config = dict(
    head_dim=32,
    rope_base=500000.0,
    qk_norm=True,
    bias='none',
    parallel_block=False,
    init_std_down=0.0,
    lr=0.0127,
    beta1=0.95,
    schedule='wsd',
    decay_shape='linear',
    seq_len=256,
    dataset='wikipedia_en',
)
Each number is 50 + 12 x the weight over its row's rms, rounded and kept within 0 to 99. Layers, rows and columns count from 0. The size before them is the row's rms in percent of the matrix's.

# layer 11 MLP gate, 512x256, rms 0.154, rows 458-466, columns 0-255
100:45 69 55 62 58 42 49 46 59 47 66 32 67 47 50 62 70 22 74 61 54 56 48 48 57 53 45 37 51 49 39 14 47 40 50 55 48 64 57 57 54 33 61 34 70 45 51 59 72 40 47 66 59 75 64 40 34 39 66 44 55 48 60 69 56 54 53 42 53 36 53 27 44 71 36 54 57 19 53 65 55 66 53 52 58 61 61 23 45 52 53 51 45 54 39 55 41 38 50 75 66 53 31 27 65 45 35 45 37 38 34 71 50 82 66 59 42 47 45 47 46 29 30 51 58 45 56 54 41 50 58 48 42 63 67 53 62 58 43 57 07 52 29 56 51 48 50 32 62 25 48 43 44 47 59 39 33 40 40 53 50 41 42 41 61 65 48 51 35 59 48 58 64 50 46 51 50 47 43 63 32 54 64 63 30 34 59 45 63 53 50 54 55 51 64 51 68 44 58 57 45 16 52 55 44 36 45 48 45 51 65 65 46 48 62 34 65 27 33 77 54 32 54 52 66 55 45 26 35 51 49 48 61 61 61 51 54 55 46 45 43 43 41 61 57 61 54 53 30 42 65 40 52 59 53 56
100:57 57 38 44 62 55 52 53 53 25 47 58 46 54 59 70 40 46 67 40 37 38 61 64 50 47 50 25 55 71 60 53 44 33 37 39 37 66 42 41 48 52 62 30 38 40 52 37 38 44 52 32 44 44 35 24 47 37 54 49 50 66 41 45 60 20 50 70 58 52 48 61 43 39 57 58 42 39 24 34 37 46 70 49 71 65 60 50 77 58 47 50 29 49 40 57 46 72 42 40 54 31 53 46 61 30 56 59 43 46 52 44 63 42 47 66 47 57 52 62 68 39 60 50 36 52 48 37 28 46 53 41 46 65 50 32 73 61 60 36 56 65 54 40 52 67 36 45 73 46 37 53 60 48 26 39 42 47 47 56 51 44 43 53 66 69 59 58 46 34 57 64 69 59 54 50 59 43 42 71 32 48 50 68 57 25 51 66 31 68 43 35 62 42 65 55 36 67 46 42 46 27 49 55 39 48 59 67 45 49 37 61 46 49 33 69 23 43 62 45 54 54 61 50 39 54 54 61 40 51 52 50 40 61 64 51 85 72 38 42 32 60 66 51 49 56 64 62 86 32 43 42 57 55 52 58
105:72 57 44 48 69 48 53 65 58 57 68 56 54 40 50 44 47 46 50 61 60 42 77 47 79 66 32 46 25 57 50 64 53 67 47 50 47 63 50 38 15 48 55 43 60 80 40 38 35 27 44 45 47 62 55 26 38 53 67 58 50 40 42 69 63 40 60 56 36 39 66 50 36 49 47 32 59 47 56 52 67 46 60 22 45 27 57 71 48 61 58 33 54 38 44 43 63 46 31 54 59 54 36 52 71 52 68 76 62 60 62 58 66 47 42 69 22 75 47 47 62 39 58 58 37 18 49 57 47 47 27 51 43 66 52 44 56 52 46 50 54 51 58 44 50 58 47 62 66 46 31 42 39 63 33 30 53 48 53 47 45 42 53 45 48 48 46 58 50 56 38 47 50 53 49 33 52 32 50 31 46 57 47 44 77 42 60 41 54 55 50 62 90 69 63 32 47 32 44 51 45 61 38 45 41 60 58 62 59 56 62 50 42 47 54 27 18 35 66 30 31 38 51 51 43 44 60 53 38 35 50 59 57 49 46 61 46 38 55 58 45 38 54 43 59 61 49 58 65 41 35 47 37 53 46 62
097:67 46 38 63 60 41 17 62 41 62 49 33 59 68 51 82 59 43 55 75 63 50 51 50 60 42 52 59 49 60 46 61 63 48 34 47 49 66 52 24 64 50 57 81 54 24 72 72 40 20 72 36 55 54 43 35 62 66 40 42 42 36 40 45 56 46 36 40 42 61 64 54 26 48 32 50 62 43 30 43 41 61 41 51 55 63 62 36 38 55 49 42 52 60 46 57 40 40 62 60 40 55 49 52 51 65 40 73 25 47 61 44 55 43 39 52 59 60 50 55 33 26 68 43 50 51 54 36 47 57 50 70 35 50 54 60 61 41 40 31 50 53 27 44 56 32 56 69 37 31 62 48 29 43 55 66 56 66 63 40 46 46 40 35 49 53 35 25 55 47 62 49 39 71 57 41 60 38 55 39 47 38 48 55 47 47 69 52 61 56 49 51 62 47 48 42 72 51 31 62 48 34 66 47 34 36 41 57 62 46 49 52 60 29 36 50 80 46 40 59 56 71 52 57 43 49 48 50 39 32 57 50 65 49 37 50 51 56 50 50 37 70 69 69 61 36 39 37 47 50 55 65 35 60 52 66
097:89 36 56 55 44 33 45 53 53 44 50 62 42 48 42 42 49 70 60 66 48 51 55 53 40 59 53 23 64 76 47 57 61 64 34 44 41 62 35 90 37 45 34 42 48 59 57 59 50 52 72 55 42 36 53 59 45 55 64 54 42 48 65 35 54 63 43 51 52 54 36 46 44 55 63 47 34 37 35 49 42 53 16 52 37 31 50 46 66 57 48 40 38 77 47 49 48 32 53 53 50 46 43 42 57 31 49 54 44 84 34 42 43 46 53 48 60 46 48 64 64 48 66 61 35 40 42 38 61 67 43 36 63 37 49 55 34 53 58 53 57 64 28 33 36 28 47 44 26 42 72 47 28 46 47 31 75 43 42 44 62 71 55 57 63 46 36 65 43 59 52 61 54 44 50 56 62 52 37 54 92 58 48 55 46 42 59 55 58 53 51 61 51 59 65 50 74 42 37 49 46 59 60 22 69 47 29 66 48 59 35 64 48 53 60 59 44 44 51 52 51 58 36 28 43 40 46 43 45 48 56 37 61 40 45 60 31 37 31 55 38 48 55 64 57 65 45 46 37 48 68 48 43 55 64 70
102:46 51 47 30 55 51 39 62 26 50 51 67 54 49 43 45 51 43 51 30 43 61 50 53 59 64 40 23 53 38 44 43 50 42 48 59 48 42 47 63 48 41 64 49 47 64 85 45 59 48 36 68 58 64 38 38 38 63 27 46 50 56 59 62 54 61 24 56 49 39 56 52 48 32 52 52 29 22 36 57 49 45 65 53 49 54 40 70 49 63 58 31 49 45 58 69 61 58 35 69 49 66 55 38 55 70 44 47 69 59 42 58 55 80 49 55 53 38 44 43 57 41 53 38 56 24 32 49 45 36 47 30 51 72 71 49 48 41 51 62 54 50 48 47 60 42 54 43 57 60 44 58 48 62 63 45 42 49 32 41 38 44 66 68 62 47 51 60 37 68 55 66 70 44 49 23 69 68 33 41 40 62 41 48 56 42 71 59 51 62 45 43 51 71 29 60 46 31 45 50 36 46 49 43 52 55 30 56 40 50 72 50 32 56 54 65 44 38 50 49 69 37 59 32 51 61 36 27 42 68 62 84 47 51 41 58 61 40 60 44 33 47 25 37 46 56 47 37 34 54 69 41 53 87 40 67
101:45 68 42 46 33 43 55 28 47 43 49 49 45 48 64 75 36 38 45 52 46 62 71 62 35 57 45 30 53 74 62 51 40 46 58 36 48 64 31 68 28 39 35 54 54 60 58 53 54 56 58 52 45 53 28 54 37 50 52 47 41 34 53 65 55 81 55 77 26 47 68 56 53 46 44 63 36 50 85 47 60 52 53 61 63 40 37 53 55 43 48 62 59 76 55 54 72 40 51 40 31 57 51 53 60 59 43 45 17 64 58 25 45 34 29 66 52 39 30 70 50 44 40 32 68 48 61 40 69 43 63 26 33 56 52 41 61 47 54 59 60 56 46 61 35 58 45 59 60 49 55 48 53 31 43 64 50 48 54 28 73 51 37 58 34 56 21 28 52 50 35 30 35 42 61 51 48 53 45 54 49 41 37 34 40 58 34 72 58 44 61 62 50 60 55 52 58 50 37 48 43 69 66 45 58 46 54 55 66 50 59 45 40 47 53 44 54 72 54 39 51 45 70 47 51 52 69 41 55 52 30 62 32 54 58 58 59 45 50 41 30 57 50 51 35 25 77 47 57 30 52 51 59 41 58 48
102:51 51 40 44 52 58 36 53 36 32 51 33 58 48 36 59 58 47 55 59 57 65 41 28 49 53 42 65 50 37 57 48 33 54 56 43 60 53 61 57 61 32 67 63 32 55 52 48 69 73 40 57 54 20 60 58 53 66 30 49 68 42 51 25 47 35 67 58 48 44 50 83 79 46 46 55 50 39 38 24 65 43 60 47 70 22 64 43 39 52 71 53 45 36 49 44 30 56 70 69 69 51 64 60 35 62 47 41 45 46 69 55 45 61 57 65 60 40 35 53 43 58 39 54 62 42 68 42 46 44 54 36 35 51 29 57 64 64 39 48 32 42 30 46 41 69 56 81 56 45 60 57 56 47 59 53 33 52 45 33 42 53 64 54 37 40 29 60 56 62 55 53 45 57 42 47 36 47 53 47 41 62 57 51 63 57 59 58 45 53 79 60 72 39 61 55 40 51 58 47 51 41 59 28 43 58 41 58 48 77 38 16 38 40 48 49 54 48 40 66 62 36 58 55 56 60 41 15 34 58 38 56 60 53 53 37 55 55 52 44 58 39 31 46 44 54 72 49 68 49 42 44 36 52 32 48
097:63 59 50 64 39 46 45 36 39 47 46 55 62 23 53 42 49 52 46 55 42 46 64 54 30 74 37 45 31 50 44 53 35 68 53 50 68 79 43 41 47 46 62 42 48 38 46 47 45 40 40 48 49 47 41 16 63 68 48 46 56 74 66 65 36 54 56 52 50 50 43 73 73 33 47 57 36 55 40 53 53 39 34 56 66 37 63 66 69 33 43 24 47 33 77 54 48 57 68 49 60 43 33 54 57 50 44 64 36 24 57 57 51 49 65 55 52 62 69 51 53 57 45 34 46 51 47 64 55 63 57 40 42 51 43 58 20 56 40 58 67 38 20 38 41 34 63 62 45 43 70 51 41 63 27 69 59 55 49 25 58 55 49 39 60 49 48 40 52 74 55 54 67 72 67 67 64 44 47 75 50 56 50 50 68 47 47 37 32 51 70 66 41 34 48 47 49 36 34 39 52 43 52 30 71 53 50 46 60 55 51 53 39 34 49 39 40 57 52 52 55 61 50 67 42 53 55 38 53 42 74 51 28 55 55 59 55 59 80 50 45 54 46 37 47 53 54 42 42 60 49 55 35 28 22 61
# layer 11 MLP up, 512x256, rms 0.164, rows 458-466, columns 0-255
101:32 53 44 46 43 46 58 47 34 79 67 44 45 51 41 47 58 25 39 24 56 47 49 71 59 69 69 36 38 48 48 40 32 36 34 51 56 41 46 70 60 37 34 51 44 37 28 50 57 46 50 46 45 31 31 50 35 17 76 36 71 24 49 53 43 52 57 60 29 41 35 45 58 34 62 49 55 46 52 44 55 58 43 40 51 36 58 64 51 67 62 23 48 47 56 78 68 55 55 42 46 42 68 47 46 62 52 55 32 34 27 69 54 26 48 47 62 38 54 52 59 42 38 37 76 50 56 47 38 61 33 47 47 46 45 56 58 68 30 47 38 48 51 55 49 50 69 61 53 47 45 47 43 59 49 38 39 44 32 55 47 47 59 59 46 57 60 45 29 64 45 52 50 60 61 58 51 61 52 50 53 53 52 54 40 29 62 51 37 61 38 77 55 50 40 51 65 55 79 37 66 51 34 83 71 44 66 77 46 44 67 49 44 48 38 57 61 59 48 62 72 51 53 68 46 36 41 63 43 59 60 24 44 53 64 47 63 64 33 56 57 44 59 50 53 39 49 59 47 38 56 59 59 69 51 55
100:42 52 48 36 47 50 59 33 40 52 48 59 56 67 60 48 69 35 24 57 46 46 45 41 25 76 62 63 43 47 49 48 45 48 46 52 52 42 39 57 45 65 53 56 53 33 72 36 37 62 35 48 57 54 42 37 62 58 58 64 46 16 52 68 24 46 39 55 61 41 41 70 11 48 47 36 42 53 42 64 59 46 72 75 49 58 41 57 50 72 44 48 58 36 45 51 27 55 37 57 22 47 53 43 59 42 63 66 74 50 64 53 25 64 57 63 43 55 55 51 35 62 39 58 63 47 47 45 49 54 45 55 60 08 60 36 53 62 61 66 52 39 51 65 48 55 60 47 62 61 37 54 58 44 31 49 58 29 47 49 38 42 56 30 42 32 45 54 53 64 35 51 62 64 30 55 45 50 41 47 46 63 15 45 56 74 39 67 60 39 52 64 73 48 47 49 41 49 49 56 46 49 71 47 40 76 53 53 56 36 48 63 55 40 55 37 67 61 58 56 34 57 45 69 49 42 68 28 64 65 53 54 53 38 29 53 65 55 34 56 56 32 60 44 44 44 52 44 49 40 55 40 68 46 49 52
108:60 63 41 48 37 39 59 45 75 42 43 43 47 63 31 68 43 44 45 67 38 77 62 32 61 50 52 47 41 46 56 75 62 45 50 54 53 57 49 53 50 48 29 55 19 56 47 33 61 41 32 70 39 36 43 51 69 59 45 35 55 47 28 45 48 46 54 58 69 48 32 58 56 67 44 63 55 33 60 38 52 40 27 58 51 55 50 62 74 41 46 49 39 75 56 56 36 51 68 42 59 51 54 57 55 44 63 52 61 47 28 27 60 51 56 42 60 49 55 47 21 26 57 39 60 49 69 33 57 68 64 37 83 29 55 30 48 33 68 50 50 41 36 59 51 72 57 27 50 51 27 51 39 40 61 36 49 46 52 62 60 35 69 41 42 52 64 43 43 73 61 51 40 57 67 34 55 15 60 55 50 40 53 64 46 39 49 26 36 78 56 46 41 59 46 50 52 54 62 31 54 39 44 55 63 55 47 58 33 61 39 53 55 38 51 37 56 57 37 58 62 37 61 25 67 59 58 72 61 54 66 49 57 45 54 44 41 48 60 33 55 54 56 46 48 66 52 50 48 58 43 43 50 37 55 67
104:41 37 76 67 56 45 34 55 30 32 35 43 46 38 78 72 59 61 44 53 46 39 55 61 46 47 44 54 61 52 50 48 24 55 49 56 16 54 26 53 52 35 62 47 39 53 52 54 65 43 51 58 78 53 63 69 51 37 63 56 55 35 12 59 82 62 58 39 53 39 31 44 49 40 56 40 70 63 61 38 36 64 53 48 43 52 45 52 48 35 51 37 51 51 53 45 31 55 75 64 52 60 65 40 61 42 34 60 52 26 82 65 48 40 56 69 54 44 48 47 47 55 48 44 40 54 51 45 55 48 49 68 39 63 44 80 65 40 44 35 49 56 35 35 52 44 48 30 62 66 58 55 60 34 48 72 65 69 65 52 58 47 47 46 67 44 52 66 40 60 61 46 61 52 63 63 59 44 54 39 54 48 44 46 42 57 56 59 25 47 60 65 45 61 26 60 38 61 44 62 42 31 47 52 33 60 49 50 59 43 53 34 09 60 38 45 48 55 78 44 52 47 51 43 52 61 61 58 52 42 35 53 62 48 53 58 38 48 53 30 44 39 56 46 37 31 37 53 41 47 40 59 27 46 52 47
102:54 73 43 61 59 20 48 46 43 40 59 42 57 58 41 54 62 61 48 61 46 36 35 34 54 47 17 33 46 48 51 34 45 40 49 51 41 56 51 50 31 54 36 47 34 42 66 44 69 54 30 45 63 48 40 48 38 52 44 54 63 55 37 49 53 54 39 26 46 35 54 23 56 66 45 75 70 41 59 48 24 60 48 54 47 39 54 57 59 49 60 52 62 36 69 56 62 59 50 45 42 42 47 22 41 65 36 63 38 36 49 77 42 50 52 29 31 59 72 38 50 41 73 69 60 57 70 61 35 52 60 59 55 63 38 37 44 31 65 71 33 55 42 59 66 52 47 54 58 47 35 48 60 64 32 38 50 65 70 48 35 55 55 54 51 61 31 48 53 66 46 61 58 55 71 56 73 33 47 52 52 48 58 49 52 40 45 35 58 55 41 59 61 46 63 42 39 55 47 53 56 38 49 46 44 74 56 52 92 46 55 19 53 74 43 51 57 37 61 52 32 29 42 58 33 41 38 58 56 46 46 41 67 44 56 43 45 72 50 58 53 48 31 45 42 55 35 48 46 57 45 31 59 63 66 72
106:53 65 49 35 48 66 39 57 62 72 57 72 59 63 43 45 50 48 51 21 35 43 41 65 65 54 62 54 28 31 56 21 41 39 62 53 51 49 61 70 34 38 55 50 76 35 50 18 47 49 70 33 56 38 26 41 70 51 55 44 58 51 59 72 54 63 68 50 51 34 49 39 52 48 55 39 52 30 43 74 62 47 58 51 53 55 38 65 32 40 44 35 45 33 44 42 45 59 54 48 30 49 53 35 56 62 69 49 56 51 52 57 43 48 55 50 35 48 53 42 64 39 54 57 52 60 55 56 48 51 70 36 58 39 65 39 41 27 40 36 41 38 58 55 68 59 42 44 49 64 60 52 42 37 65 59 40 60 38 47 38 61 53 49 41 32 42 64 46 29 62 56 49 48 31 34 45 58 42 67 54 69 39 45 46 70 68 38 45 56 54 45 41 39 59 42 55 41 46 43 49 45 24 57 76 52 46 31 49 66 64 37 48 64 53 64 43 49 57 72 68 65 47 69 57 41 51 53 54 32 52 54 67 54 65 61 58 47 60 32 47 46 37 57 50 47 25 23 57 30 64 89 60 38 53 35
102:60 46 68 72 55 41 70 60 48 44 70 60 39 73 37 48 58 42 46 57 55 56 28 68 49 59 53 36 67 52 51 42 45 67 62 54 55 63 64 57 40 54 62 54 61 41 59 53 40 52 41 48 67 69 32 33 42 61 33 53 41 55 55 60 66 35 41 51 62 58 46 54 36 42 56 36 24 58 50 53 47 54 41 48 46 55 45 48 47 65 48 55 80 53 63 38 60 56 38 62 44 53 72 48 50 46 39 49 48 38 65 66 55 46 40 45 39 45 41 54 35 70 54 39 30 37 57 54 57 33 38 60 61 56 59 54 62 38 39 35 39 50 42 41 56 41 51 49 44 38 37 56 43 43 39 39 59 37 59 75 41 45 61 43 54 69 48 71 39 84 62 51 57 51 55 17 22 46 52 43 50 36 65 44 64 46 35 60 48 39 61 58 59 63 58 57 52 71 46 53 39 36 51 42 50 60 61 45 61 40 56 56 75 60 60 20 30 58 53 69 43 76 23 48 59 53 49 41 53 47 42 36 53 63 22 15 51 52 43 59 44 45 27 35 58 39 15 45 68 37 50 54 35 61 38 35
107:56 42 72 73 27 23 57 43 43 30 54 30 67 61 48 33 52 62 48 67 51 59 46 45 46 36 45 57 42 53 65 37 46 53 44 52 56 32 57 55 54 43 25 52 58 50 57 78 46 38 53 60 56 31 74 53 49 51 58 48 42 45 53 48 42 45 57 46 27 43 41 80 51 49 35 49 60 49 58 29 54 43 54 70 47 51 31 51 47 57 60 45 37 37 46 61 38 44 61 60 61 95 58 54 38 58 51 50 44 31 78 62 44 36 45 49 49 58 23 58 45 50 43 43 53 69 61 59 51 39 16 38 42 49 37 46 54 45 43 48 49 45 67 26 36 51 51 47 34 49 38 55 67 43 60 50 34 45 52 51 51 53 42 49 62 48 35 62 60 61 65 53 48 55 54 41 38 54 52 50 56 51 46 56 77 62 44 67 56 61 62 57 56 43 53 51 49 27 49 41 24 55 51 38 37 39 50 51 39 45 57 19 65 40 56 51 32 44 37 55 34 42 77 41 79 64 63 55 72 61 47 51 42 40 49 42 40 69 43 33 53 47 67 67 40 56 80 59 75 55 56 53 57 31 65 63
093:46 51 38 63 56 51 29 63 39 54 56 53 46 55 42 61 45 55 58 46 55 31 41 49 55 53 61 55 52 49 43 44 52 44 29 48 44 60 46 49 45 60 50 39 59 45 41 60 45 39 34 34 37 40 54 44 45 71 70 37 64 47 47 43 45 60 48 27 85 47 45 58 16 73 27 53 69 68 25 68 59 57 42 39 32 42 54 46 40 70 38 60 42 55 51 48 66 51 57 67 55 72 56 38 36 52 68 57 81 56 53 67 22 62 52 39 33 47 49 59 68 62 56 35 43 65 55 44 60 41 72 48 34 42 33 59 48 42 76 44 36 71 60 51 57 60 31 60 45 60 23 62 43 42 51 64 59 47 39 56 66 41 47 61 62 51 44 65 41 39 50 25 59 39 44 62 49 45 69 38 43 38 66 50 41 22 59 53 46 33 50 55 56 59 55 54 62 55 83 55 50 41 18 50 51 65 54 80 29 47 46 54 57 60 59 39 37 51 41 62 38 52 32 49 46 44 52 56 40 56 60 52 54 41 44 51 47 43 49 23 37 48 62 45 58 64 60 37 26 46 45 48 50 56 73 50
# layer 11 MLP down (transposed), 512x256, rms 0.107, rows 458-466, columns 0-255
101:56 33 31 36 64 53 56 53 69 44 39 67 67 62 52 55 51 45 43 33 34 24 22 48 24 60 46 52 44 54 44 60 62 45 51 61 51 65 32 54 55 36 63 52 40 53 38 42 41 40 44 66 47 48 49 47 77 49 56 55 43 39 38 70 31 43 52 40 60 43 39 43 29 50 72 40 56 52 64 48 61 62 65 45 63 41 50 44 44 37 45 36 51 38 66 46 32 48 55 51 30 44 44 43 41 41 53 63 49 56 29 48 63 60 66 48 50 48 30 43 66 65 52 73 69 35 44 56 60 40 56 55 38 54 53 46 40 69 53 53 41 51 30 72 43 40 60 50 51 62 60 47 64 49 72 49 26 64 12 72 43 47 57 44 58 54 52 54 60 54 46 71 51 64 54 58 46 44 45 41 71 68 30 58 41 43 22 56 49 39 51 62 57 41 45 67 61 57 56 65 53 73 45 43 24 48 34 75 62 46 58 52 71 44 67 78 34 43 66 41 66 46 60 50 60 61 40 40 54 52 67 61 43 49 33 53 32 37 72 47 37 41 53 61 55 59 39 49 28 52 39 44 44 37 27 48
099:45 58 41 44 51 44 51 44 26 75 53 39 66 47 38 39 50 55 42 54 41 46 38 44 47 44 70 51 45 52 50 44 49 54 45 47 53 37 80 65 62 35 39 44 54 57 68 44 60 37 52 58 58 67 55 69 58 53 57 65 53 46 46 52 40 52 50 54 46 60 42 44 55 46 43 53 40 28 71 54 42 50 57 53 54 65 49 47 40 42 53 51 39 40 39 53 44 23 60 65 71 60 33 30 61 57 54 41 41 56 42 60 39 49 44 53 61 70 41 40 41 56 21 60 50 39 40 40 61 66 54 53 58 71 64 55 36 42 40 54 52 37 48 77 55 60 41 59 36 68 56 49 49 39 56 59 50 53 43 58 71 53 57 54 40 45 37 49 68 55 43 44 53 48 41 33 62 61 54 37 56 73 22 60 40 56 49 55 40 36 46 53 53 63 50 63 73 60 60 66 41 70 77 46 68 77 59 41 24 41 59 27 41 55 60 23 51 48 39 38 23 56 44 68 56 48 37 49 53 38 55 23 40 62 41 77 41 45 52 55 70 18 25 42 36 39 30 61 17 66 42 59 63 49 61 30
104:53 79 41 60 30 50 55 46 82 29 62 50 29 55 35 72 48 43 43 63 38 31 44 44 21 51 32 55 70 58 47 46 50 41 57 45 75 46 49 51 54 51 49 45 42 39 50 52 59 47 26 69 55 53 51 47 54 41 24 47 27 43 27 61 55 60 73 49 77 41 56 71 71 52 62 57 47 53 57 55 45 49 71 38 35 49 54 38 49 64 39 58 39 51 38 59 40 49 60 65 54 57 60 69 54 35 66 64 49 51 45 37 65 63 50 39 40 44 46 38 39 49 52 47 70 41 62 53 50 57 69 52 70 40 79 53 31 53 55 47 53 25 40 49 40 51 78 42 40 30 48 43 43 33 21 54 64 60 48 62 40 66 49 64 55 33 50 34 53 53 44 59 29 57 40 47 52 44 59 39 33 49 63 42 35 75 53 47 52 46 48 49 41 61 25 77 26 45 40 32 46 61 51 41 51 74 54 72 57 69 51 49 47 57 43 62 22 54 52 44 42 45 50 61 67 71 37 56 60 47 46 45 51 70 46 50 36 51 55 59 59 60 40 56 47 56 51 49 55 55 32 36 39 40 48 59
104:59 50 58 43 55 51 59 29 26 56 16 46 58 47 53 37 58 47 52 48 37 58 45 29 46 53 44 58 81 56 45 22 58 39 36 43 62 65 48 23 47 72 38 61 57 43 69 47 51 30 64 67 49 62 55 45 27 51 38 44 55 55 47 45 56 61 60 57 54 45 54 47 53 50 54 44 74 50 60 35 42 50 52 54 49 43 58 65 55 64 57 68 23 59 51 35 60 36 49 53 32 37 62 58 57 29 34 36 37 49 63 47 35 62 34 58 46 38 60 48 52 52 68 27 47 47 36 55 38 58 72 51 46 63 52 46 50 76 58 41 49 51 46 46 34 67 42 45 76 68 26 41 46 47 51 68 54 49 55 55 61 63 40 69 72 50 45 53 62 51 34 60 60 65 41 64 55 43 65 58 53 42 37 30 52 63 41 66 68 25 32 40 73 48 53 44 67 39 59 52 70 73 59 45 50 43 21 28 43 50 62 52 35 44 37 52 58 62 63 49 56 34 65 40 52 50 50 54 09 63 30 45 62 46 35 59 76 61 49 47 37 51 44 36 42 56 59 44 43 52 53 54 50 59 44 51
096:65 47 52 65 43 53 43 62 48 44 46 34 62 65 38 56 45 82 44 75 52 43 63 34 53 71 30 34 40 45 42 38 28 58 32 35 36 59 48 26 46 52 55 58 28 67 49 51 62 72 56 57 40 56 57 58 30 35 51 54 24 52 40 51 35 60 52 60 46 56 47 54 65 66 57 59 33 33 48 47 38 59 52 50 59 63 39 62 64 25 78 39 65 70 61 38 82 45 51 60 52 48 46 28 58 69 45 47 59 41 52 45 63 45 40 44 42 73 50 52 58 52 35 51 54 54 36 46 58 61 68 43 42 56 33 54 54 48 62 67 40 55 41 43 56 69 57 52 39 32 49 32 47 49 39 53 33 45 60 45 57 65 40 53 56 27 48 36 49 71 41 53 62 45 54 46 65 41 34 24 60 44 34 68 38 37 52 64 70 73 51 35 60 37 45 75 41 38 56 62 53 59 51 59 62 45 51 59 56 46 51 42 51 44 39 46 28 16 47 69 44 34 45 76 43 49 55 52 44 64 63 48 52 60 50 43 56 55 42 33 58 37 46 62 42 39 41 38 55 36 42 47 26 44 70 72
107:42 65 31 60 46 23 38 51 39 30 55 66 40 53 31 48 45 46 55 38 67 65 64 56 51 64 48 25 40 50 40 54 53 37 73 66 53 46 71 51 32 24 50 29 41 45 74 39 59 53 41 59 54 50 53 47 47 43 69 64 69 35 55 42 58 66 66 46 33 47 51 62 39 52 55 54 66 33 48 59 71 53 43 69 50 31 49 57 55 43 33 36 60 62 53 39 55 43 48 49 56 52 37 35 68 58 72 48 34 50 46 62 45 35 50 62 35 56 68 50 56 44 51 31 49 44 57 58 51 53 59 41 42 36 60 41 52 17 46 54 41 55 57 36 47 40 40 42 50 36 30 62 41 66 42 63 26 68 40 62 48 49 47 36 55 30 39 48 46 47 77 57 55 56 40 67 69 48 36 59 48 41 56 48 63 54 63 35 59 46 57 55 59 46 53 27 56 52 54 58 51 89 46 34 43 43 43 51 62 35 56 34 40 35 57 53 38 52 55 50 34 45 60 58 57 58 57 47 36 46 57 61 56 42 73 35 60 64 73 25 49 40 43 40 41 60 30 57 82 25 51 52 36 73 61 70
103:54 60 78 57 49 64 50 50 53 53 47 64 52 67 53 42 56 32 59 39 27 60 47 34 31 55 46 62 73 29 50 58 62 64 36 44 33 53 47 57 49 61 59 43 48 60 53 56 53 57 38 55 62 37 34 58 73 35 59 76 71 38 57 51 66 41 39 57 51 68 67 47 71 72 48 58 83 42 67 70 44 42 39 45 42 44 57 49 42 47 43 45 78 58 58 55 38 54 47 61 47 74 64 39 19 33 63 55 54 53 33 56 46 37 36 46 50 45 55 54 27 61 44 28 50 47 62 35 53 17 44 50 31 47 43 36 46 45 38 40 54 36 53 53 53 45 38 61 32 51 35 50 54 70 49 64 38 47 55 28 33 52 36 54 38 57 34 37 58 46 52 44 50 56 51 56 47 36 35 46 54 42 69 70 58 47 52 55 91 61 75 48 47 69 55 54 50 44 67 27 65 37 63 49 59 39 63 61 59 34 69 39 58 58 43 54 52 59 60 53 41 52 52 56 53 52 36 58 44 41 58 26 48 67 41 59 44 36 63 47 33 40 44 39 45 54 21 47 48 52 43 67 32 37 42 56
103:56 44 56 65 36 33 46 54 15 36 41 56 50 33 42 30 61 58 59 50 49 32 37 53 49 51 41 79 61 57 62 37 38 58 51 39 56 79 43 32 54 56 43 69 59 32 46 54 47 60 53 52 45 31 61 51 53 56 55 50 73 47 28 40 44 60 42 81 56 81 55 49 30 43 40 29 77 55 62 27 43 61 62 53 48 53 46 44 37 59 40 67 28 46 44 45 33 48 37 34 55 52 59 51 40 50 59 33 42 58 65 46 29 54 57 64 49 36 52 52 59 60 40 51 50 40 53 29 50 45 50 41 76 47 51 47 68 45 55 37 71 67 51 27 37 42 51 39 52 59 46 44 61 47 53 47 38 56 61 59 39 38 53 54 48 54 36 64 62 66 48 49 55 46 42 39 61 51 55 57 31 57 49 78 59 55 34 43 61 36 58 47 72 49 46 46 49 44 29 37 64 50 40 52 54 43 47 41 67 55 71 27 74 38 43 47 53 51 24 46 54 24 50 32 30 48 48 45 52 68 31 60 58 63 44 57 43 74 57 70 60 54 36 78 63 59 58 57 59 64 32 53 55 44 42 67
095:43 34 34 60 55 37 38 39 43 54 66 71 67 56 36 31 47 25 75 50 23 69 55 73 32 71 48 44 47 48 57 68 41 37 20 38 48 35 54 41 60 43 73 57 52 68 39 49 56 42 45 49 36 37 78 62 42 41 65 49 69 68 54 55 47 58 58 43 41 52 52 65 39 35 49 46 57 57 50 59 48 64 50 33 68 62 50 42 62 53 52 55 65 39 48 65 44 61 52 61 25 65 48 65 40 63 75 49 47 60 49 73 42 54 33 44 62 45 34 46 63 24 61 44 47 43 52 48 62 40 37 51 32 64 41 54 45 75 60 62 72 69 54 55 61 73 45 38 46 47 62 50 33 61 63 57 55 46 46 34 45 30 61 55 50 38 59 25 45 60 63 57 58 65 46 55 38 43 67 54 40 60 40 42 50 42 49 54 31 51 57 28 50 38 56 68 59 36 38 64 51 54 53 48 47 30 39 21 56 40 49 37 20 43 54 49 40 58 50 45 39 51 56 40 53 48 55 33 36 21 57 50 47 41 50 60 66 42 51 51 43 46 44 60 32 53 59 75 58 60 48 51 30 65 58 50